Each number is 128 + 32 x the weight over its row's rms, rounded and kept within 0 to 255. Layers, rows and columns count from 0. Numbers have three digits each. The size before them is the row's rms in percent of the matrix's.

# layer 6 MLP down (transposed), 1536x768, rms 0.0311, rows 1398-1470, columns 192-287
096:008166146119113023139169137122091153154133119101117122115078148099132193147151119106141123088152120201066164119176134098133085121205096145189156156116129156108129180129086111109144092167132139119100135101093173229084145144121127143159145114112097120131123147095121107119088145145164121121
100:188139099161111071116119120132134113135126137129083126229088142099076127145192120151120087129109118203106145099103115153150170140210113145150117156084111224144103163151150110139087153183064115105076129158142144097134118091085125098142183090098185070185125129127107112143124128136171132099
101:133129129122176128105107111213087130100115156149118074114132102124119131169072137106111136107073110069147169108137045143161095127142211138124182086162154130073154133090149179140089119137157090127150085138110141136136182141145149116133095096133148098143130097163112090092100083075115143146
093:110143106080152106146151107147191105162161111153144146125112115072129150115124148153107131092159173086085171151213056172137141148166090137029121144160107177149098078152135128114095127074079108146181093119087090173086095144150096122063128158108158112108115119110134151082070123161147104133
106:135131141153151125142201148087106125127083098093175077132087108119152114148133125116135150127112105113104103100122122135155121096151182088126165128099104140134132150131130125077133204114064105186146124107165090115131115122097106180130086081081155139098115112107094091153108180138089098108
098:134114149109128045071119189131108170153150133127079085218088056160109152121111134069112192132110160147111112123096139170160125145095135132151159157147174134109171144072108123053092098141115124138089133122124147158135139103133142120124132160131118142140125132092115116157081131134150107117
094:156121133085148122143150127075154101097157077079121237137165094101147131179159150136151049191106172149135114096080111134172172108098125082093190189158160085124168141111097115127094146096060150189146148141134211157112106118080106125106147107040073091094131119083165146082099086110098091133
099:115138148111109122074118104137116157135127132126128114132155184145128166124193089097160165191109174106150156130172050129100134133140196196085181076066132090102168147122096141120109159109133075176208135122179110147162109098187180148134144136093083130133123139142116139100125136142128160109
097:154209169161152154144152055145096124092160093075165080118148132165159116152103181139132059113142085136134154136105114138161181066079097126158106152127161129155145125103177149126163095133137089063123125136125175120103155118122141082130054121142170141113098104072145156105094091118133173138
096:104127127118092115131084166061144131120120134171136137092136092202095185143159093135120168071162120139130087115181186124141165119120110072110164114147056082142129142135128131138100130126102148063176146145120148125134137147104101157093151114174184099143109121135079120150082131131170074181
102:157129113190116136114128156105124139139143105190075112139131141156151117115127104116179105131160124141104135118110108105191133087130163179148143166118151152164150049141119230136144140112100063145113136124165129181138167097138074131118178098129135115127165139070153172140119143115153165092
095:116143106175157146107152118092161085144158072136136145141085176192113124110196068159155162108169134087131127147190190112143120185105122134144149132091108161115177165101149113129108075119100140111115116131155167105109117106194067092140130160091147131128091179154101164182133129149158149138
092:111174173118105093087157127095117117148161123091121130143108118114109133090139172128100133096116114143122159109102144078147235118165115152123140148143125105138134196108108084118121190107123127151121156085090081134118174139139139114143111120166104089159112101116169109150112128164118128124
094:164076098127090123122117079096101105158101116115109178111116068198101158134126132176096096067132136125076174127183175168149146146143161129103090066141119189087098167107113115102111088087175127080122091114107209166118110119121147124118087170075101083100165124124098119205134142109123147114
104:120146139158075076155171147194127098111132139093128120116151148110105150111101177110087161094124050170090155100115129073097097138127106135163157057168045126081099120061139156152130189105081097181122127179137125165126114128163102101076077091131067104142137050121175129165119121116112125163
099:118106148091084125147173094090158097087108171199105084141078075125125132075118141181127147117143080126161195172163168164151155130135122097139151111119080119093100147168172108150127136127131096193109150104154116133109113065141135120110093174063128107168117173066190138078114171137155142094
100:167137115152109104128153179134165150186152152156079140146129108098149130165091089091095104114112096108174114123054130172094145145087193148113128130137093095098089132113135094126150048143100100117163156111107165135078096094142157155139098141129155093127150144074162124105076179145169057188
095:153118124151168196154125156128126166112090140182154137154102116123104183117120080179174113138136223050139124140135063136101115096145085115106121122126176092082168101117133097214146157135117093102165139092108091168139111148132069150142095198188148085136108138096186097149095177154082129167
094:157122157125113157111164119073189114099150202175131106200135161200134125103131094154134128143200101175116102122084120193158126095122149139144168154100101185177135099137116091110150134103139069125136072213127156111176129167133112174143162109136100147165125109148118117140101170078081056108
100:084144153132129147179199139132046039115126100102081148098112114073124181139107203163195221152116146138119155156140135092131135121117128140151152135216114143145118114035148103113153138155123153066178043156173120174103099103170079140149080114133122134163118123083099153136130166141123119215
097:123149109098096150121168114124121133090155120091113179102131180172149109127118185180151149136127181086120111086133094160115126119137097186146144077140113122113118092111131122129208110116121081032110130182119052159092153151095057077131111126110159161114098167155135131191131099217130074151
097:094143122138182133146175137126123121139143126137159137154134130077092129184153170150131145115196138122073140184173086073206116119164114101156141081193110180141152201149134094145125055133117167150109153110170144083112128217091154118116029109128142107157120119161126107013142085172116103092
096:174168130100124174155159149134089098068129154135117114101167140082141070132109145124116066170151140136111117084184139107154151134102142104147118077145121188102052091172080100143211132142149080097088165152103132160033136113159050110132108199124115107149119120105115159121080086104140124128
099:172140140096102112117170132098210148175097155139113142105103188115149126146133183113177110128077118136114171119139131144084103153132095178133085143089127124065104118109132104119129158135154158101121120154074112142163172080139101125123172127128110082087144138119063148106147115141201097213
097:104104150089091082128120163177122154061125133115146132186111148090151192146102121145136149129103146114111072143164147068100122191094171113149117141143184124153094145136136127196151103142132117105197111143165151174153092091046138076207162087150102193126129138145121169117142141117130093127
101:107157153088114108133139175120129140141138083101154129143027134125158164146119084067153176111111108103206057129188151132139175159155151092121184118148176141160108159086159140123113082147147148095144141126174112090109124144087188120163141130161122096155165114135091187142120136159081195151
098:128123122142092142061140100170165164061128128133091098173151057111158124149112066136099139128103148161189120104118112160099142116174121082228127124102162114077118073173118126091164091128107071133119104117142144084137142036082164136091139117156104206087187128097081153131129148113147154152
115:168054128130136151119135119139105115137135143118110141106140132142080145115138157162176081150135155171057134103108080125150137124131156141236086136109110089171149120128108102142107122169099151160123128090127132122083141130109076163111104068158095133124125138116078127162130188100065146158
099:151104144062116173134032012175117082119080128161079094158099144146091125091100128149104123113154129202161149098110120137154151105113110105147146100170142123166130144152154103181061117173125136121091098095150134143106198169103141116130142111185137145142189140090091115135083195124128145120
097:160181077153104105091157134105148100099131137102113038159164142120145158082152161142171126090145152061072117123102161138164079107128103093142148169145109131195087094161110145129152118133103107125190128123124119104176143102114138171165151133105177147091169062134142125124113137121170099134
101:144126099152132139137114139101141125148143128096169091159126119135130125105087119160076137100155152118122076156119111112161098109155115107096091163108100138155171107115075083111107120117195113115053165131182098144109105180155109139074093187150126146096180086158147128076095119117136116177
107:160107144171132127074126113147150137091171134137150101153153124128142097076081109070125133086164127182128115091179087112146134182146130106165107143134150169122078076092129128064109107133107141134150146131120178147068117103105137141110108136128116123078140118184132138117154156143127148102
099:113144149087112079148111124115113106119049139131108102167142170099182124129143144116111093172122142140145175155109201185114110094130153169096123109121178180200095161122091144112152092174117154192097109143065132144102108188186160111105087129163134131140199132161141110147154102110183136098
099:123125188098088120120077073141111242142104162099136132157120124133161124144112096201126149151151043124111088174168142110202138198153168105107155126099125182136138115150120075120134139147099154141130106132158171108124142162148062161141171139155073094115108140127121085129100125127203183135
109:114110140120120098097130137125057186190088084125192128149152185146113138162070133102163089168092087124232095074070116110135155153142127117151113128106151131142120117130091126122123143149136119079146128125202119139128199129115145129119148113133088165159189139146196167054177145094103151074
118:127109136116152098149182149129246144096059105128113164114094100134142121141140117044069106107096180110165057162171099120097119101172166079169181102125149180125130112147091101198191189147158157119166140141073100166163157099115143131102169091138079138111136182111150148166097123124161148112
095:193136143120120096101146129121153169122098107152114115142092126100131173121159089186152187106111111148174098091097103123108123130131097136147159135159138107163148086128130086146100106123121113042105122059114141067147084096106151157132147104120112175155140156146138115165140110116021131193
107:064159127141082090119150175094211129148173124109134092078130114134092184152124115091133124093113158125073170129094131098149153114132136098100159141130133141153105078094102111113132112120169174156166121130113112163174100140108095122185090161100116062110127146081064059132068067085191154070
101:098144131051124186131160079120115130103151136144104128105135139085084083108105107093104171086041033107120072163123139138116129160139101066163135169150083151162121160141110129109110207110147114169188093162140131156100111127162148105159105160131097141123142106137091134110092085128155117109
092:147118139181105147133086104124146141089156115076144156150165122165158124097152154139097149119111092132170125154096142141176092142145126181178079156098177102154157065134119129130121095148153127119122095086091157168161144218108117171125152120114145148129136159101131106193100117134088099145
100:137156169140124185180168175080050136138176112149100095098108146136178097103055113160139129120149164054061142112195150145162154121148182144159171114077186065141136102092158156110150136021093129130109167130196144101097169064107123102131128046110180088153116176151175098112136104092166075163
099:149059115197131169151112131151165129125102108179111146128168120106146051147101127106167114130129084109187094176149074129153108088080100133134112079067149122145184072115154125145126130144155119155123163153099128146129130119146116087146102093148126130109119086185124217095215219130062096160
098:113124089093162122127143087142147129127149143125088093147167111137095168122121147075132087087140142115141116084144121169148116139191160138114149148109156028144149146127117108173154117156097171068157151135131095125147173158089134135094155159113170150110170214107116095154171122073134180092
096:205097128108106174088177075146094060107098098162143103136117087092128090097179129089110087075131097124160178164131097124163140174190146099086135085163049129138167133164106196127105052198101128098102198144121141152109137095158087102140117114170155168073137180137153129096144156098127115119
100:119122161118160090177107153086045109098091142124125130135119065156154143184156112130134151200176170129149138098153201109169083137117158117086134145122134073141056124104178115079147143096073130139118091116088142107114084194181119189149110120099169123081180159099155179160147132102134083074
109:109122184129122143132174096120168171156087173144110151091139088142052117164138090128134152120107118115197160161157236119169098159106129127117183113142143146190165094121134123155170155136107148116128144088132151134158138181153131138145168105185118126137132104142146147089202180179100118151
103:118084063136143168109117130103105110146092140138170118097116060118186173212130152106119138150178190116110137124101141166168147063139143151118114161114130182090148165106127108120135124085127130153159145099106167138193082129145151103146162187139148118095105133193095127135121082176095112109
095:115100198163114138148094155191152095225155162086149109110092104085187106143089141115139126119165141114110078136116110166145140122124124104161154094071121134101133085143069102087134075130136108143158129108089161165109084113147094108090117117093129155135143112124117165128121131099164133108
098:066103173096145087114111119142155134080077144128127128161090141098088175093138178136092153066098098102081127117155124086111143177126155128173124048133130080136081125102110159154136114083148136152111128126130130143109164121188200078138164093102127134133132153080112144114119122149112141139
096:105135136079093110131096169087146215117091112142190106148100136160127121095138056163092101116146205111128148104184131135152104099169151175128127135084154114106106140132134107087123129123169089162214161150163100161175128059140119086180132106083131119147244161146138133165168115134148145134
108:136114158087191133144165105107101121132111161146186165114105176127080105137100108139098166174125162107148102121148145139085150132156098106154123132149121092095115139113128158160126147095125161159109113145108135214113065128118208103123123103095132144178143102137143136145137078114136192060
099:199126111122170152112115132091144115132101168107151115136130141147179139085123133131141184113050110099137085113166162135108151167103114132179155133132082112145092122137167101166157118105164108184097134126110100184114087117068099099114202134106125130117115140124078099111145083150205107116
107:115170056139091119151154118133138149183095175136191124130116166174196166143121100078177159141125109114113152198158159123171100153106162158104100103164138154103113053087172125108158148122103127148092126118100091146158119137141132135155111150104098156140115149162086184144117138126158156174
095:098138072130116122121125116183107167155084104081127103128154084157107157145153186119115143131128109130151187140090133103174141122119094128109100177080120115155173112106169182140178134103125101072105063097091104151153096085161171160141120111125102137104109120113116126129119103108063136118
105:119096151102125125092118114152165143149122125075118153178185143166138110129153073189171078152171160167155156120098137123141112164170129138125109133130137149101139134040089181136137108063103125127097097166135182148140095133161157132199112159132124169113116142103172066180104131127116119127
101:104099142131149063140129138080164149098088137111134059131138171108131171098150097137153113138164130131118142071153161168101131156132116165126130107103136121143135089143097138151145157115117185119103051143131168126145079142150139143173094068094063135129173118130152108093152136151093166150
098:144074238134155094136089115131113096177110154127120094151111124105157153104141049117137146133116164048145077135098073140151125141129142107121124131104149208127103116109132158121105176113157154161108166119134111118130145126095152156122187099183138161122178104101108145190208107072109103121
092:090124136131121134171073091144141125096155086170189133132136164130116151046104123063178131161147100150105124079084196119114158199111143090172136117109146106113123070174127136136104142157130095150135083102125071176136133127172118103122144174090155126130119133159127168176136145133098077167
104:146115096121103137155165143141137115139144147147172105096084121113139094075174106174145144101142100136150074072112085143154129182134073128152131125206113079123108146129129135206106071074127143140131130081114105132079132182139092112047089057133072127115120168158093122067139093142142122083
101:219145123136092128120137166147148150113161148104122134099112181083084167101181105123101159140104187143106144109222107155150161118132147098137141110091099127078126077182104073137189125127110072131208043139096150155128139166131132126061160088151126132060125127144091155194128055128089115164
094:140178182157052073136168146116095116093126123109109076091151129048136119059130127190106149128134154083109137153158101160140118152147074099078113168106118126054140183202183127150107086136080043141101117179131147149111176119091137094159125088106148158120054164092126198180098100119167199110
101:199160119100070141132145137127140088122122159157122116168131097109124143113169164159128153123105145150081136158101157135117183097147129189140188100163147146116156065108152146125097159134142171148055184146136119135118126159104129164129130118077130096154117119040186135113077125066115129115
105:161152159159143081143087129088129137126153136127099065114109139145123163186139153116104151166112133132183136138137062158100174080160098054120115146192171166030130120174145166166120115134113131145097105101125109162156126133123129123116142149124105105129134068168200136147065137134074128144
109:199146121102155048119114222110146117094153147074098131110157068144105143150119124141109124142108180110109132138134108081168130136101113103154153118123101141167141144134120190156102140106093152182076139088183065148141107182139156209164106125111148193109169184170103133134112088146133170143
100:164208090153126150147130138094119106112101092140132064107107187137090130153134104156116132110144154112134108141166109146148125123156174127095169056151182152160145165135136153122104128169141157108136114117104127176128140130110118117150138128153169116137163137092096078200127154130105168152
101:167145177127126147130100157071159155102172130139139140157104129129102132112136069122152118124147123108085158133174096131132164087148119111144115165085103155161127136083158068152117173141187159096119147159127115111122107178056142157088122148139129167123073109154124132208131100088133146096
099:158091148122095120128144122129139116127127149109138148087162066108176158188117223150120131136119178110180136109144151096140061089103175096050156118121133125135140131140143163123152178164137126129159180183063145122157107161140152152135185162104084112141074103138091141141137152049101149101
104:122155140150086116148091107097067142161135112182190071100079121126190080104092095075173102128107148080135137127116182142150140113151073054088148127133120218157132110159137085141132143112108104137129076149149125138123141114147098129102146119147113105058137156078123126063090133164171140141
103:165152115100140150090117136129143140192147118053128200152180153140146131101118153144154134178150121139071102145073105155120020058071175104135124124124120104185157140116148152133096157152080131108141168102146134174203157142076117118126086170107061098167113098187126138144122125125039077156
098:151164163102104093146096103155138123129111093097119132147098180089166192125160150153046171114197160089168049096178089176152084169117134108114125042097174100126134108125107164114169133133133116153093165185134082142122103131109153102140118177149172154158155149118115091163134128167124115165
102:145135154080079122136164125121109112160079109141105139153127156116156122136155128126154137122143147172160151207116177172103082142110139115169142171140071122129164087129043136163087093099144131104178139065128189102170148200131103156151090101128112117124178145130026182143101115163157162101
099:162140161106100130086144149135091159162124159124076158147059091057106085175203154157127169104142144137102090116121100072143170092142118171131133147116079156130214129127165036076143128105155122135089118153109142065133115169092128119167054146124175104142121134104163187144149176158123129109
100:155153141066162113130136145135082180088144132115163093126082109114170152147119081119114134134105146180060132150160154070172071168160138135118138095168107132128212113099079065135154151139107121077210120141126072124126181166136126115145084163096125073148028120071112162132169110136143125134
# layer 6 MLP up, 1536x768, rms 0.0426, rows 1399-1470, columns 192-287
100:102111162119122076181140178124181119117135117117117115116134108089110135099114116158176130096167142075120128196105161118133152155139136139058138139138129068152112139104174154176133200176082100221152137189184138133100117119155100168118120115085125161117121099201075131133156155191155122111
102:166094094078095174135152100162070164099132128104185120115165083148160096152097162095069117133085114117140102092134140150162103092139132192100145151153101140146141137096113171160098140136153164101095089119082137134131196150140121111190085183125112106154156104134117174109189145148177098107
094:113116123144118109125171109127070148089101129115134116214118039047116132142098128092083127163071132139135116124103084095152146129145089133159082124109150194111127191161091147188174131140135120125089095162146109143115149169105170180121148163146110098141179172118104129104085207161124124124
105:125137094145119164124103128163138163186132161179149159127150123163109141084108104076145173119170122094096155081197188191130152118162131127111146136106085193125138143129203183128149076139153152167139097148104104135154098097128140129097123099119125121125117115153159109169130121105107118154
099:132074124124172106146149186106120081137133126107110189128140121124211122152118155202065094134099147105105077119119159073115113056160110113104121147108167112130166062161101112121116153133147119125132145160095133095084165111124170145091132096132110114137068097147134149118145029126131059148
101:129134135135090124087153146127062131137136159084113126088104130066091133148137144153098115097100103163117214131201096146171151160135144145103100057114154085159097132115145142105094109150189067103110084119132174114105146167141229114159132147138154192151147150116179095221142090161157192124
098:166142152103079122100111130120136157145125109101105119078115133090152136160119119131198148136138193186141173099161135103127159153159102187094100163127113098130112209102108124040119133095132129080120137127161193091163169154104121126160085150117102138155137075090176136149149203139115067157
097:077119113121077157081182139125191098184109119121147155068140190124212108146154097078141168083119170155088123079148165130115195120140178171121128086089112113110155111145120076161105110112122124077194128112174105176159108146116140114097139162114183179084115124176066121138163105082137072159
094:150144072055141154108100144114083121129127145115137189082134084122111096121101110120155142132190194125153180172132174117107095146155121149115162111101112151098110162127136016154127110153089157130152181090100130119141124097121098154145175125157076180062137128132126142033108127164104178127
103:214137077135145143119108166100140136113111125125059158149130132143129116122143125122121154122109103117093115098081150114124113133148082054128113122137176153117106099098141042096091129171200111139187226113094088125172157127148104118159162150144136161117088170114110120187143100126162141134
099:096148138091113118089139119176110106104080229166171136120165191137082189079066130099133113149141136172154108093123100173166127117089163220108084156152102140104125127176115201116172148123135169157108116136134102132083125110107149137124096153151149126084146146169085152072154076118146123128
089:059134092181129160111142059179105121094145200117121090107176167166174113154165071124119133145161135127133107118137086160130086177128089114086173137150148108121090096102138104152166111130149097117153127147080097208072106086108108117166155080107089120124181075095089079136118140154160128133
091:120122168065167096111091099143092119148158113141131112074124114129117093135078087191080150092142136098164113190137090077157111133105142162123052102123132172078123169122133139104121156137108106121129061109124162112170109131166162087143157069205122127079158180167158206144120097088085164140
103:105178118114130115123125128118105142134134141140158150152104114184174132138144118104141090060143185124167172134089108127165123179103129152168118146152149137110126095125068115100168112214152087156090135117208180119103128125138166138083164136129084099167053234147135130121064157168122175119
100:140136159144117112169087166166166138108105160111126110107099133168134120160082121084163130135081051079183131138140109174077140140092149112100137148092098159117123091057094130107112152065192147107101167165113145154131159129139158189172130148097102046159073122149072174150092104111139182163
102:094165103144098161114212112079126036141183123108091221051167080102143074123111139149152103142114093180163092161137131123078111108103095095164173124099161078144145162094108163096112148163129151126131151186163128215129121112105181128128204103102155129146181095141095129159145110117166143156
096:055139081157028191141146135093137100108180133164126091099093116158161118133163150101159066108056065111162089124185140127122103142102110084137140100136050121099098124139092130116116114135122125145106123118160119112122155093126104172168148146134090103111172106134133166132142087190187135097
100:158101192086092119143165106155094124148086080087090145088161136127167184189094107202114090197096154135157182152166119100125140097105076123107077063186170075098168183111137126129126123140117156056138187161087122098118156099116110133123179126098108146159082123145127153122089094153135140113
101:099126105103095153146123097166140093150137099145177120169116108170150114127152068110108109128110133102132138149169059116096132108129137150156134083108127134076147119060162130151161117175118098136141160127191066103123164093118157091098136082149106111139106191180159100098074125132163142146
097:178101158187124110124150156144163139197198122154131115144046144192127098149100113151160143132151122129107145181140171193156129164182162140144123198140167091122105134143130146124105148181123150169073124134066177136149112080145166184176173158121124228119079113084112173186107107195152058125
099:106158085060151190079088088125121083159088107166162163128096145134139122151117079124101128118115145147122090162098143212161153128088160064132102088023117067077082054122125127154116142145166142079140148164098119119112130110079115121089206140148105142069160114143132172157099135122173095105
097:164122153157141158110115150096132147179168180107116128163123137124138144196088136092133161108131134094108183082115123111077168130150081157145127139108167157121132122085091047066140139133106115103215134157162101138187132106126112114121153138116149120137099130110187112095163177105219144126
097:163078118193112124148088160164149157088186092143122098138112146129165142128124163100154149116143131091069104144112102109111140091167138151170149107122126107114163054119138171110103153164134122123126089111200092129050106192129133124131079104147153135153170146086089094126130091100135101125
101:136193152172168141153174103122121112136160112120064099110110171110109204134100102072178141153148128135162140151124111093138150134131129098145104127063126116145150097110146110132205138094119197139168122124172151129136133083141113146090114197149089045144121080115163143122134114057120175088
096:172132078104101122161169122134097154161119118159135118105131136103101085156112200163141119146138132144112165099162151148133183127090159149085187072124146086156086114136151159100138066122130139160098135150115148147135211084088132139150162121180164066116116084117105107136080155117095125161
097:162106140169121086164114090133095113117131157126122152097156102173133099120139156149120087140118137089103129131154129162144164149133137151089117117152150113122087137115061117158156118098105188085141146084136089127164131163176123165156147102073146113179143131126138096140113103161151092120
114:123117119127083161093133130104108171190139185132148189155107154180093097172112113053151144111059100111089185117134084139149168084096108142139149159120082139129099123115145153182093144112121134082166148116144117141104172140110101122154193108218158168102146135118056131117052124107101082098
103:069132135089094091146140196118121099144161099082178022154151146181041136186092118146161142146152214143105138165075132177124126071104135136107059118201108149115158133134166104099132151058111102129126093151128088114057186134130146135086099149191090100109120116057122143148150196109142128128
103:086111075066103135150100116154082181154148153102179158125147147153122140171092137133108081090126148109121169185128165143128118152157112149123138103129121162109153170113151129093117134110094112131130162130129170127088093134125177107123098147114103104143120107109142182078103057112083080152
101:123135147126149122119147108145096080100102089131065102096137130061109103110010112138158138179098102142099139139153137112135162153131101168156177147154099131104089135191123108142068135123131115078076239157117137099117100140062162079153154140151138167116095113120097149113095087125095175148
105:117110137117148098134128203138085175139103124088142172126157141095151089156072188107126141111200133078088142089128145087142115156128119087142132099083167167118131177059083124193158140108152095074159145156124191106072111114113039153127071141135174128182118155125134162158186138131106182070
099:171152185042079148075183137129155078178181162131122146148189113163156082092129104089125135128123144097069148161138124129184126116155106112183169100148106142179211057107085116111099128131111120162151213098070082175141121121149129129109184086119154124111117180099098198199134047096108156047
099:073140153093186121139106103141149081123162076123186133065138092170106071106157113149126113154173115140085154064132101102123164072154113160097141161151141143129126169131134099148076148068146134124107088177161163126113180115135065166135107141093158146077070131118102167139160101128132158081
104:117166088102133182184082143115087145109118102157111096159092101133088080149115134191213089170187120159117196128132088149162103027103105108101092112103144077160148151121133140105164132176073106148088119086154145103154137123147148159133115146152105084137116150157146103084130138118160111092
104:112184132151128195163134109182127128115127121091185080180138068093084128187145140100151122083113128070092123104112142145147126104112115192104164141128124075068153116110108111101096175115132123165137161145125121189153132129108068144134128123155134139097097144134122088111114112080141158132
094:100138110109100160143152090160088140172124127131125194197126097140131136099150079161153142156094168152143122126094123173115077115103143141079118169159166113128145114115136096130098133068200138110109113148188082170095151107135143108107102151087157135130167047123145065100159137091143140105
107:142168057154081118133097128096115136137077117102132144150129107103135114083120178140117107165143203085134110177086204138106119117157109141176152076126114141059119146037168145122155180130156134079122157161119036114135134184187133078128101166120134111155154132099095132155100118155154072137
102:151135139129083222142176127168103116124056170120110095105106147112043137116148183145136145081098094125148138099174166100101144089120148154056113152140091116134161149150115106178108181125171092101137093074129132081085115115102169147120140144083116126182112159174119083152044150083144131107
095:135091143121123065115129139100098096154142096157173108085145105191189189182129180076150191143070128137094099118123145112179150116119130151093163138105159224106139107163067148109116100110229156124116142091113113103087121065120104135135106182075138122086096101093195139121147086127120138156
098:131093088082161176172147105060125114115118132156070139140141145149116211135141134167073093118134154176140121102131094184155101152146182159110094174161138152122093113185100148086146118151130113162167118128132179166078109077132140135126176119103078125118191084132139115146115197149142090120
104:055169111131154122090165145101130177067120081110140116165149125129116163159143134152165162171083152155140138165118134131071132134151141167077119115157153121148119110113071043052140168144123106142143126141140064089113133141131112133078201167132098091142133156140102115120115095162146148123
097:120124126142099154133126034141072079106120109159081137195131124087166183167132164180108165147100118163153162132107109093160109146146127135113134173121143076153109118114103108099069151139111136116180147141167177125070031174159148093090150126084141149098133112128175140104129111120058154143
099:085095094131204089143110165107097066134138152187124092153106106130128119167158120095128127087147117094079150108115165158089145156105133144142163077136171081141152142064175158109124149137138158144164107132118140175135146102096141115133109112097089140153099109119128113154097140154110124192
098:143120175151090135117081152139101122148091113134182156085139150088100147141151153160143123199159090137088107142072116114127157149121172081140178108159113114123073147133141116099132130106128116098059086131103061168151120029159159110099201141120088107176128135186153130127120212139148090152
106:115113134225147128109121119155118061132105077128137125100185080090138158100102102126106164121148133095086110112102110140118149080102066160229143097153182121116079154131148118078151144083120139084167111122147095130140102157157102134124120171213138110126092144104153123116170191078095100148
097:080142156119138116124121143133113119155161115107115101147168149067171114119145095191119124186074154064143083138141100048088148216144085127172192129137108078149106165122087113080068160152105122068140059130187118147135149117170135127120116111140096081121086111105196135152158095126121066113
095:091115006121101107133165122131173173077107093195113159152122162159083149195131078124155091130071065126118111110126158143110118144122146159082090114151105129140182154170135122140084146182141160116115128153089093157125156136100134150171161096132163130094157107137104139103134159101111130096
094:132210094131115112108147123161101123123129085132160161095063123151116137202062078163137145114091140165140136158113188147112052121131131140109092144127083120122104143141115107029114119119102119118158077145135097108173140175122137112126137094133118106119106119101194148161128146073153121096
094:118117081131142138189116142137115110159182164084087106129081135113131157214145137072137138079131116136146127159084107126150123142175131108125135088101126061105138147126158116131104110148181179165121135101085142144165134087184093108138098187135114111146110141056138108148154113108192153040
103:124085107165091128156148140121124143129158107097065099111111175150109152114136074108077126170063082136145149179120103147115109114128173193101104126149125153094100079123102129142151163178139107149117091148116170132078126108126091115135187177099104141140137080163103140105135068155157126127
101:138142137113157122073168132137060157106086149121124140082159173182174110107191112072217112104145107147120088142043152172169120105122126103165084158140122190114053110115155160134102142134171174086170133122143153151117183122203137120129083087133123176157117156091110097110106149200164103135
101:137103095145121130097084101137042139164183143150151134089158130125116159127161179080155137128150119127230117152124088146092190099115180128135127144125092130130156167149083125114160183117114186154150141115146137154179129054140193076073123097119149124130130105138108188089210072161114076075
098:111135107105108164138062157141108148137118163076138139117122170163162136139083034122135139164124170125158143163104127101151159149167092150177139109115105144071132081145143184098156101115078082135174143120077056133145134184100137076115117176136080087151117148106155159153134203161107130189
105:091144147099105159100158102093093084118110153146135178163187124102104130115138099030081131178152137141115166110120084122157149120126141111162136120188132158157093169122116113158091149126074066183133117179150156165128113114156142160091136096150131101086074117180181113161121159131148124101
104:084159162125127102098097132173185113101175162141107072158127086139109123132141169126117135044178091136117173122122123117074137134099084141127079084151136168134133185113114147184125094162104123133125149153175154130138126129134071093137161114135090092135083115124101135114121147125152225108
100:104178151175100180111123127078107147142087132146078098110124103087131152157115224118128109125111093192122172088061153137179121101108139091165124078161169107179150163096120109192149148155111184168167141173201165159116189129125157112150120144103134177113099131128120082045133112171152139167
095:116222109108113102135107111149121153077130110121109155129121079159093137098109189109096131079137165102117124174151114144178177097115106110123103140079156117114160110112135076152105154141132118162104127094124130147095089123178180177082102121099119134115111128116143117095135082032136106164
100:160117127105126185126211131195094100059088126159119127113104066111126145139070140134092189097146218122155153178102206151146064105168117104180125169142139154114100058157126075115104158111093133153120179153164150144150142105092131157165115124094109121148129121163164113082102088095135172108
102:146151124147081128133143178164126135093105081143181147105151111125114164098094133090127145090202184104092124083102148136093138136132141189152122142055118174151179180140117160146138081181119179099124104103118108170151119123104159083133067148158202190081142152108146112085160116209116124179
097:105175154174132168098107135124151132180074113129105092126146129172136143164132163166083122148140178120111125145130085146158081098098082119124118103158154212101139053186129070070101109102186128157161131129153144087157115106147147146108151072200082104137122106115137093085092200160103116174
103:078167157176146074118110123173135137186147148166106228046106113114156094069114150083149083119100108208071112150116152108116139091104120117132173150119099070076139140137140090127107055166113089099163110142165165143181105110118149145178157127126103115125140116133114133152074167138148111140
102:143165097072146112110106184142141136186132129190081116121152127063133146150152114184166159146156107169142137112165167114100115164150126131136163163123150125171105108093165132121122114187106145165165152133090087145172143131177148104099143133097168135092075060118112170121081115158108136165
104:128100141142164141159165188098158116074118157092127129138164099154160123092135166084155166086119152143151167109128145084115126044111136140120142143113120149153118076107085093173162150117114175155192068141135122147175139099055166125128173059085175183089144120085103148145085122091165143117
097:093167184116117091154111190125141112090114143106177122137110103131089139148124108143083133070115110069088134101121120129113106111150106148116156128123163099120114177093157107125135132145117139111125133148068141125135077096124171156158114208143168112131126152119205127137113121150130123075
096:054118089113120136163098149133089147148057091122125167115130092100154115164089187168064121163127180110128171124096155232077130170136090134094122129197126179143125110069188160158074062135100114169139153160127106182063091085129053094183118129104065172167101152105098116102105116086091069155
100:116123153108147158145128112092118126134094185085116189102122100117115143141148192099120123105163124168115161153172121112150148136157147142064065113177132160168118172099128160138126126229167111121161178168126121121119149196128080158130041123161131160093095136151136079122159168119166151055
101:070120146100163084135095146116049087144127099129097082095064135197106164094135103139183118068106124125168124043150169126134168105100096128149135083149138088163161132099137144128133113150064157097118078117173156103120131140111144101075102127115096131083140157183122117085154123079151137112
100:156157137157122078038123141095160156187117103112142131129146106081124123095090228084116144136181183150190140080100085187137123152160120065120124129111103151077120125093078070157122162153090138098133138111151168099092064041091093153155156168151050139111151148111119120079076151150153110172
105:172114183174154115149102167133095128110154150094169115106147182104176122152128153124106118210138125111150120134136135144099139156110098089121141163074158135149147132161130061141162168066090066141146080153118092131122176107163047128133084096120174171120171146140110101066129144132132123148
097:105076172153160079068108128122123085111187068183133189135117125104110134114131197108105165124083144168133151133156154127128106150128093114108078096120137131137154098136134100153139143177134179144100130105132105100142095132125145086188116096112086166110096184092139154105140107131091147099
102:117167130175101132118113146106132119126100115169128135188134096119156098141109130131118125144186104088164089135107129147130143139128184134166106124109077055080135114144108105101132146143153140127128143115119152091077154175142168099119164125075139098121156113138168156162135132187106086107
102:154066154123164140114107159129159079096115118076129119136115177183114103137137110110154170107120120117103097154169161121137113104127082068146185125154130135125056065057108101143191137120132122080134106171104159119096081112104162106122101208118118152226163165121149069191107177089151181132